Part of a small language model's weights.
Size: 11 layers, MLP 1920 GELU, vocabulary 4096, 22.1M parameters.
Training: a variant of Adam for these matrices, 346M tokens, 5589 steps.
Each number is 128 + 32 x the weight over its row's rms, rounded and kept within 0 to 255. Layers, rows and columns count from 0. The size above them is the row's rms in percent of the matrix's.

# layer 2 MLP up, 1920x384, rms 0.0409, rows 1059-1083, columns 256-319
size [101  99  97 106 105  96 107  97  92 100  95  98 103 109  93  94 103  96 102 103 102 102 109  94  94]
[[170 153 209 175 121 160 149 133 141 125 105 100  94  92 141 128 119 142  97 109 123 189  58 132  90 150  90  82 173 184  69   0 164 147 139  70 104 141 136 124  76 122 191 156 117 139  91 151 142 147  98 138 108 149 124 183 167 148 155 116  89 129 170 118]
 [119 109 109 222  79 100 138 140 147 187  97 181 149 172 112 123 131 131  82  89 113 147 138 162 102 170 101  98 155 228 123 157 188 149 100  84  98 176 141  64 138 105 114 164  63  85  81 117 130  84 158 118 109 160 103 104 144 113 161 118 130 134 128 115]
 [167 164 141 126 133 113 143 141 120 139  70  86 125 124 117 192 148  96 141 148 123 155  78 131  74 119 128 125 146 149 176  87 133 104 121 172 125 106 183 131 112 100 150 118 121 156 152 132  91 175 176 158  65 141 140  92 110 139 131 166 160 109 161 115]
 [164 110 172 135 122 139 109 131 122 150 157  84 158  86  96  83 185 140 142 128 136  90  92 116  99  81  93 136 118  77 155 122 102 113 218 147  95 121 135 160 137 167  80  53  82  99 156 151 142 144  86 140  88 115  76 112 119 138 124 183 133  82 127  82]
 [199 117 121 131 116 137 142 162 108 135 151 156 129 133 119  84 145 130 126  65 153 191  96 115 117 119  97 110 140 126  96 123 122 146  98 159  78 150 118 115  83 144 152  98 110 142 105 182 108 125 172 151 124 129 135 129 134 124 103 152 116 105  72 107]
 [134 112  91 136  94 140 124 127  53 104  99  71 127  95 153 112  61 124  86 168 169 121 131 129 117  80 169 200 119 116 119 100 151 105  63 171 222  92 163 109 135 123 116  92  73 129 110 195 152 171 171 152 149  90 161  97 129  72 130 148  96 163 154 157]
 [167 188 123 138  75 124 152 172  99 136 105 123 129  97  82 121 124 116  94 172 139 126 148 138 137  65 155 137 149  75  70 141  83 137 123 163  72 124 145 125 117 107 172  81 130  99  59 166 136 148 111 128  60 104 134 125 113 120 160 159 170 133 119 109]
 [137 114 183 118 111 124 170 185 168  99  95 123 136  80  90 148  89 137  69 109 163 150 166  63  64 103 158 162 148 195 128 174 138 124 114 200  93  91 176 167 127 104 132 145 169 122 128 137 171 133 130  89 146 110 204  96  58  80 115 151 111 119 143 110]
 [159 136 119  99  70 114 136 146 180 144 106 118 113 122 101 106 135 140 120  39 165 115  95 118 156 168  88 155  82 166 108 111 159 106  92 155 183 175  81 152  91 131 160 123 164 110 160 151 151 137 107  97  99  97 124 147 163  86 146 145 149 153  79 146]
 [ 96 102 141 113 118  78 123 155 142 192  99 122 174 151  74 110 122 156 137 106 178 136  82 163  68 114 172 126 151  97  73 174 187 115  76 155 136 140 150 138  68 144 165 113 133  67 150 129 162 132  72 152 149 120  95 125 119 136 172 132 165 104 185 104]
 [137 175 138 110 108 120 135 146 148 119 138 123  80 129 146 151 132 102 167 113 102 141 126 147 145 144 184 102 171 122 122  90 107 109 133  67 156  88 111 159  99  90 192 112  84  64 101 113 155 108 102 152  98 147 125 120 115  75 123 183 165 149 126 135]
 [143 116 138 143  85 121 137 124 137 131 114 199 130 183 133 114 110 124 104 139 158 111 132 115 144  99 255 105 138 126 101 140 109 130 110  88 106  93 123  88 101  92 126 123  79 108  99 154  97 122  74 140 121  74 118 113  80  99 167 109 115 145 199 111]
 [167 106 109 179 111 125 158 133 150 142  97 159 111 158  87 203 149 148 128 118 126 135 190 157  73 105 166 106 141 138 130 138 118 123 135 169 135 117 107  87 136 145 186 142 156 139 149 142 133  98 107 133 142 157 159 164  54 141 124 104 147 139  67 151]
 [188  78 163 114 130 126 146 147  59 139 118 174 167 141 140 157 117 124 136 130 190  89 129 177 136  95 186 159 157  82 129 161  65 113  83 155 134 101 116 133 132  90 142 134 110  96 117 109 101 178  93 118 136  87 121 141 111 174 148 209 150 205 169 110]
 [106 154 133  74  96 113  86 121 114 152  92 150 110 111  96  92  99 193 130  98 159 143  89 133 124 120 109 210 117 105 135 120 171 148 139 151 105 143 163 159 148 146 170 100 113 112 153 118  66 153 111 158 140  77 155  94 156 140 153 201 119 132 160 128]
 [143  89 165 159 137 155 160 167  64 123 103  39 107 113  82  57 136  87  60 148 156  71 113  86  81 137  85 141 134 130 184 159 112 152 163 129 109 167 127 155  81  95 117  50 141 129 141 121  80 137 142 101 124  77 184 159  74  92 156 102 169 147  76 116]
 [129  88  75 125  58 101 147 127 134 124 111  89 168 110  82  95  71 139 115 160 130 139 174  90 106 156 131 103 118 171  92 154  40 156 136 185 135 102 184 132 143  79 109 140  92 101 134 158  76 161 194 111 136  85 207  92 128 148 182 101 170 126  95 133]
 [132 151 123 135 155 129  65 143 147 194 166 134 137 115  91 209  87 132 133 103 119 100 143 108 171 104 129  98 149 124 168 100 121  96  99 168  97 191 150 136 102 112 162 140 110 157 125 139 193 120 143  91 121 137 102 165  75 140 140 158 175 151 163 158]
 [110 105  85 135 119 133 113 169 123 153 132  99 115 100  96 139  63 169  58 145 106 157 103 158 130 120 121 204 137  81 144 171 151 155 144 149 120 137 164 166 138  93  89 155 116 153 164 107  89 141 112 179 110  95 112 131 142 105  85  92 121 128 129 109]
 [158 111 135 141  87 162  99 190 110 147 159 101 155  97  88 144 156 160  48 175 114 119 111 141 139 164 127 146 175 117  99  73  93 154 165 154 131 135 133 198 120 129 112 114 147 161 117 170  55  87 114  92 113 118 155 125 139 146 117  99 147 105 119 111]
 [153 148 133 190 103  81 126 194 178 111 102 153 166 108 123 156 114 121  98 114 168 168  76 133 143  92 160 137 121 114  66  83 167 121 155 141 155  79 155 150 121 132 113 131 134 108 165 127 115  91 153 130  87 133 138 148 137 122 108 114 123  62  61 136]
 [168 179 135 162 116 137 132 125 127 146  88 195 112 137 120 110 117 108 114 102 132 214 131 143 148  89 187 101 149  75 148 100 113 146 111 126 105 148 165 109 136 178 163  55  63 151  87 151 120 119 117 136 101  94  79 145 109 137 109  90  79  97 113 142]
 [157 124  66 110 136 136 150  97  90 193 115  98  99 140 118 111 142 107  82 200 167 155 130 192  94  68  99 117 121 153 111 158 111  95  93 134 112 121 131 113  22 113 109 105 108 151 105 144 132 125 111 166  62 121 181 111  96 114 191 189 126 157  44 115]
 [128 128 151 136 102 134 122 138 121 132 126 100 133 106 124  53 150  96  86 126 160 119  96 169 125 153  89 162 119 115 100  60 146 133 100  96  74 136 146 116 176  99 163  58 153 116 143 137 137 117 121 168 108 114 123 153 108 102 177  79 120 153 128 126]
 [129 127 131 149 124 147 115 159 100 136 168  95 125 166 146  95 112 124 123 170 147 165 126 166  97 113  88 120  90  83 106 113  97 134 178 133 120 178 132 173 136  68 142  76 151 126 164  82 207 145 119  99 193 109  78 107 106 126 136 143 126 213 141  81]]
# layer 2 MLP down (transposed), 1920x384, rms 0.0285, rows 1059-1082, columns 256-319
size [101 104  86 103  98  96 105  96  90  98  91  98 106 109  93  85 108  89  99 105 101  96 116  98]
[[112 158 128 123  82 116  97 131 145 113 161 135 110 139 146 122  55 160  91 157 131 133 187 142 125 110 131 112 123 129 145  86 144 140 144 108 149 124 161 134 104  75 199 179  90 124  85 139 110 134 114 120 116 149 189 162 136 113 145 122 145 130 147 143]
 [158 146 142 128 147 145 108 164 132  71 207 104  87  92 112 149 135  78 111 124  86 115 118 142 169 138  66 142 175  98 181 124 131 140 126 120 159  91 129 128 134 137  97 110 147  82 136 151 143 169 116  98  83 122 125 110 145 108 124 116 153 191 118 170]
 [167 115 119 161 199 102  55 104 147 141  73 100  88 120 109 150 219 130 170 169 134 174 105 111 100 130 132 120 112 106  90 178 174 159 175 128 123 182 166  63 192  93 144 164  77 112 162 121 182  87 154 101 195 128 139 125 127 157 117 131 129 128 130 122]
 [ 95 130  75 155 178  82 166 131 141 174 122 141 147 115 134 139 175  91 122 117  99 111 143 120 124  73  80  70 126 111 126  99 148 122  97 185 152 108 162 130 109 104 128 116 163  68 115 166 182 145 136 152 163 199  66 128 137 141 109 132 209 129 134  81]
 [160 150 144 139 122 136 125  51 107 119 121 106 132 120  78 169 212 108 152  82 116 106  86  83 125 108 108 139 175 156  96 151 122 115  87 149 123 162 145 149 103 159 150 137 143 175 171  87  72  85 135 135 126 129 136 158  80 131 107 121 100 108 134 110]
 [112 103  87 172 120 130 158 108 140 192 123 108 115 121 140 127 135 114 102 168 163 110 128 195 104 137 107  90 161 132 108 146 105 114 123  90 175 127 173 190 102 116 110 121 147 123 148  77 165 142  99 113 118 127 152 123 152  94 167 175 137 113 127 139]
 [204  92 102 115 128 145 151 117 143 134 130  73 146 128 152 201 123 128 102 110 164  89 131  65 131  91 150 151 115 137 129 144 132 140  29 156 135 169 203 152 134 144 112 120 153 120  67 111 164 119 174  64 106 144 103 134  75 141  81 119 109  95  93 204]
 [142  87 130  96 135 169 179 130 113 104 153  89  96 126 104 110 113 140 188 118  78 117 161 104 131 120 140 187 106  95 102 123 137 156 103 114 179 137 110 129 135 116  75 134  56 148 149 137 138 130 152 140 114  94  73 150 227 206 149 130  92 162 128 132]
 [180 126 153 102 131 126 154 102 127  71 146 165 107 165 163 133 116 135 162 140  92 116 140 139 135  65 147 160 105 114 146 162 154 128 128 177 106 128  85  53 107 128 157  73 100 114 116 134 121 131 153 146 119 164 128 127 134 118 128 126 145 142 102 152]
 [114  96 106 105 115 167  81 122 134 130 116 125 138 111  84 100 128 143 117 110 111  94 161 134 116 108 142 139 132 103 139  95 109 111 102 117 150 160  57 115 125  97 100 115 118 195 152 107 123  79 142 108 153 118 140  78 172  71  75 110 118  86  61  96]
 [ 26 126 117 108 123 124 101 114 134  78 129 100 116 110 184  69 148 149 161 141 105 153 188  80 149 137 129 110 118 112 159  82 162 104 130 103 138 139 102 130 109 105 111 123 123 159 133 118  98 138  99 125 175 142  71 125 142 133 127 152 116 111  88 139]
 [142 139 132 162 150  94 150  86  96 145 104 122 184 131 162  78 151  93 151 147 148 121 126 155 182  74 162 153 123 134 105 116 165 128 118 125 159 113 107 113  75 131  91 178  47 142 101 136  79 104 156  93  94 152 129 147 123 166 150 195 126  92 217 137]
 [115 116 161 141 119 146 127  96 129 162 126 140 108 127  85 196 136 130 142  67 117 102 141 119 117 180 113 106 118 160  86 138  86 102 131  91 127 121 166 196 105 112 115 101 135 158 145 165 152 125 135  64 144 136 117 121 156 162 168 135  85 141 109 191]
 [139 164 130 144  83 129  98 152 148 160 156  81  87 151  81 107  80  93 113 121  71 139 130 133 174 169 169 155 135 123 101  71 166  89 116 140 166 127  83 143 155 137 110 129  71 158 105 119 120 151 100 112 152 159 144 119  94  69 125 144  92 117  57 127]
 [196 165  87 196  98 114 107 141  95 141 207 150 143 133 129 118 122 108 134 169 118 145 139 132  99 148 117  88 126 119  96 162 179 115 125 127 106 187 157 135  94 143 202 154 138 159 177 134 219 106 132 144 203 128 103 156 115 106 148 116 155 133 119  79]
 [ 70  91 117 101  87 191 129  57 150  66 181 117  81 139 102 119 101 103 129 163 171 156 161 136 112 140 184  85 117 143  58 105 170 160 136  93 171 172 114 114 138  79 144 136 108  92  72 167 194 115  86 137 120 142 116 121  96 134 122  94 155 127 216 161]
 [123 137 105 128 152 153  95 154 194 173 143 130 113 108 119 137 130 184 161 104  57 122 129  68 131 162 125 108 124 143 125 188 102  79 129 147 148 107 104 102 120 129 130 170 106 116 141 123  70  70 110  99 123 161 163 149 113 145 149  65  36 186 119 121]
 [115 119 150 151 147 159 111 117 167  84 109  63 115 132 116  95 112  60 163 140 206 149 125 137 149 116 196 147 139 106 115 129 109 125 150 101 131 119  71  83 100  69  85 189  45 123 147 137 137 159 130 142 140 189 120 161 155 131  94 133 137 117  92 160]
 [124 163 131 143  88  82 157 141 123 160 122 157 138 173 154 135 106 174 110 113  92 175 126 109 104 114 131  93  92 171 162 156 146 145 109 117 138 148 128 113  51 106 110 136 116 121 100 113 171 163 142 100 145 110 124 167 151 112 140 126  51 166 183 152]
 [ 94 121 117 127 201 116  95 117 119 159 158  82 100  83 109  56  81 113 129 178 123 121 155 128 148 121 113 147  97 137 116 136  85 133 143 155  83 124  56  77 144 186 100 119 137 163 150 106 163 137 101 141 108 151 141 144 130 126 110 197 126 139 186 101]
 [193 106 116 142 153  98 182 109 134  66 116 100 120 152 140 115 163 109 106 120  59 104  92 132 143 123 180 142  92 144 100 180 178 237 116 132 112 112 121 129  57 175 118 123 143 122 140 134 143 147 123 136 120 103 186 161 109 128 146 206 146 138 130 147]
 [168 169 127 118 132  55 121 177 160 128 174 121 106 142  82  88 116  70 140 129  97 123 121 184 121 111 100 145  87 122 136 141 162 115 116 164 168 101  96 139 140 124 152  86  97  95 144 101 158 128 121 142 195 154 108  89 151  89 111 158 160 132 118  96]
 [139  61  73 144 121 118 128 110 165 151 125 127 103 170 127 115 144 152  78 118 170 141  99 112  99 133  59 145  86 143 146  76 165 155 129 136 159  71 174 163 109 132 147 144  83 133 135 107 131 117 133 117 159 125 132 101  82 110 101  71 131 102  81 116]
 [231 124 121  94 144 146 100 118 130 185 137 125 116 150 135  85 141 116  71 149 142 128 128 112 131 119 157 138 113 149 150 115 148 139  96 134 205 163 173 128 171 159 185 182  49 153 111 128 163 132 174  54 103 164  92 166 169 110 104 103 139 130 120 123]]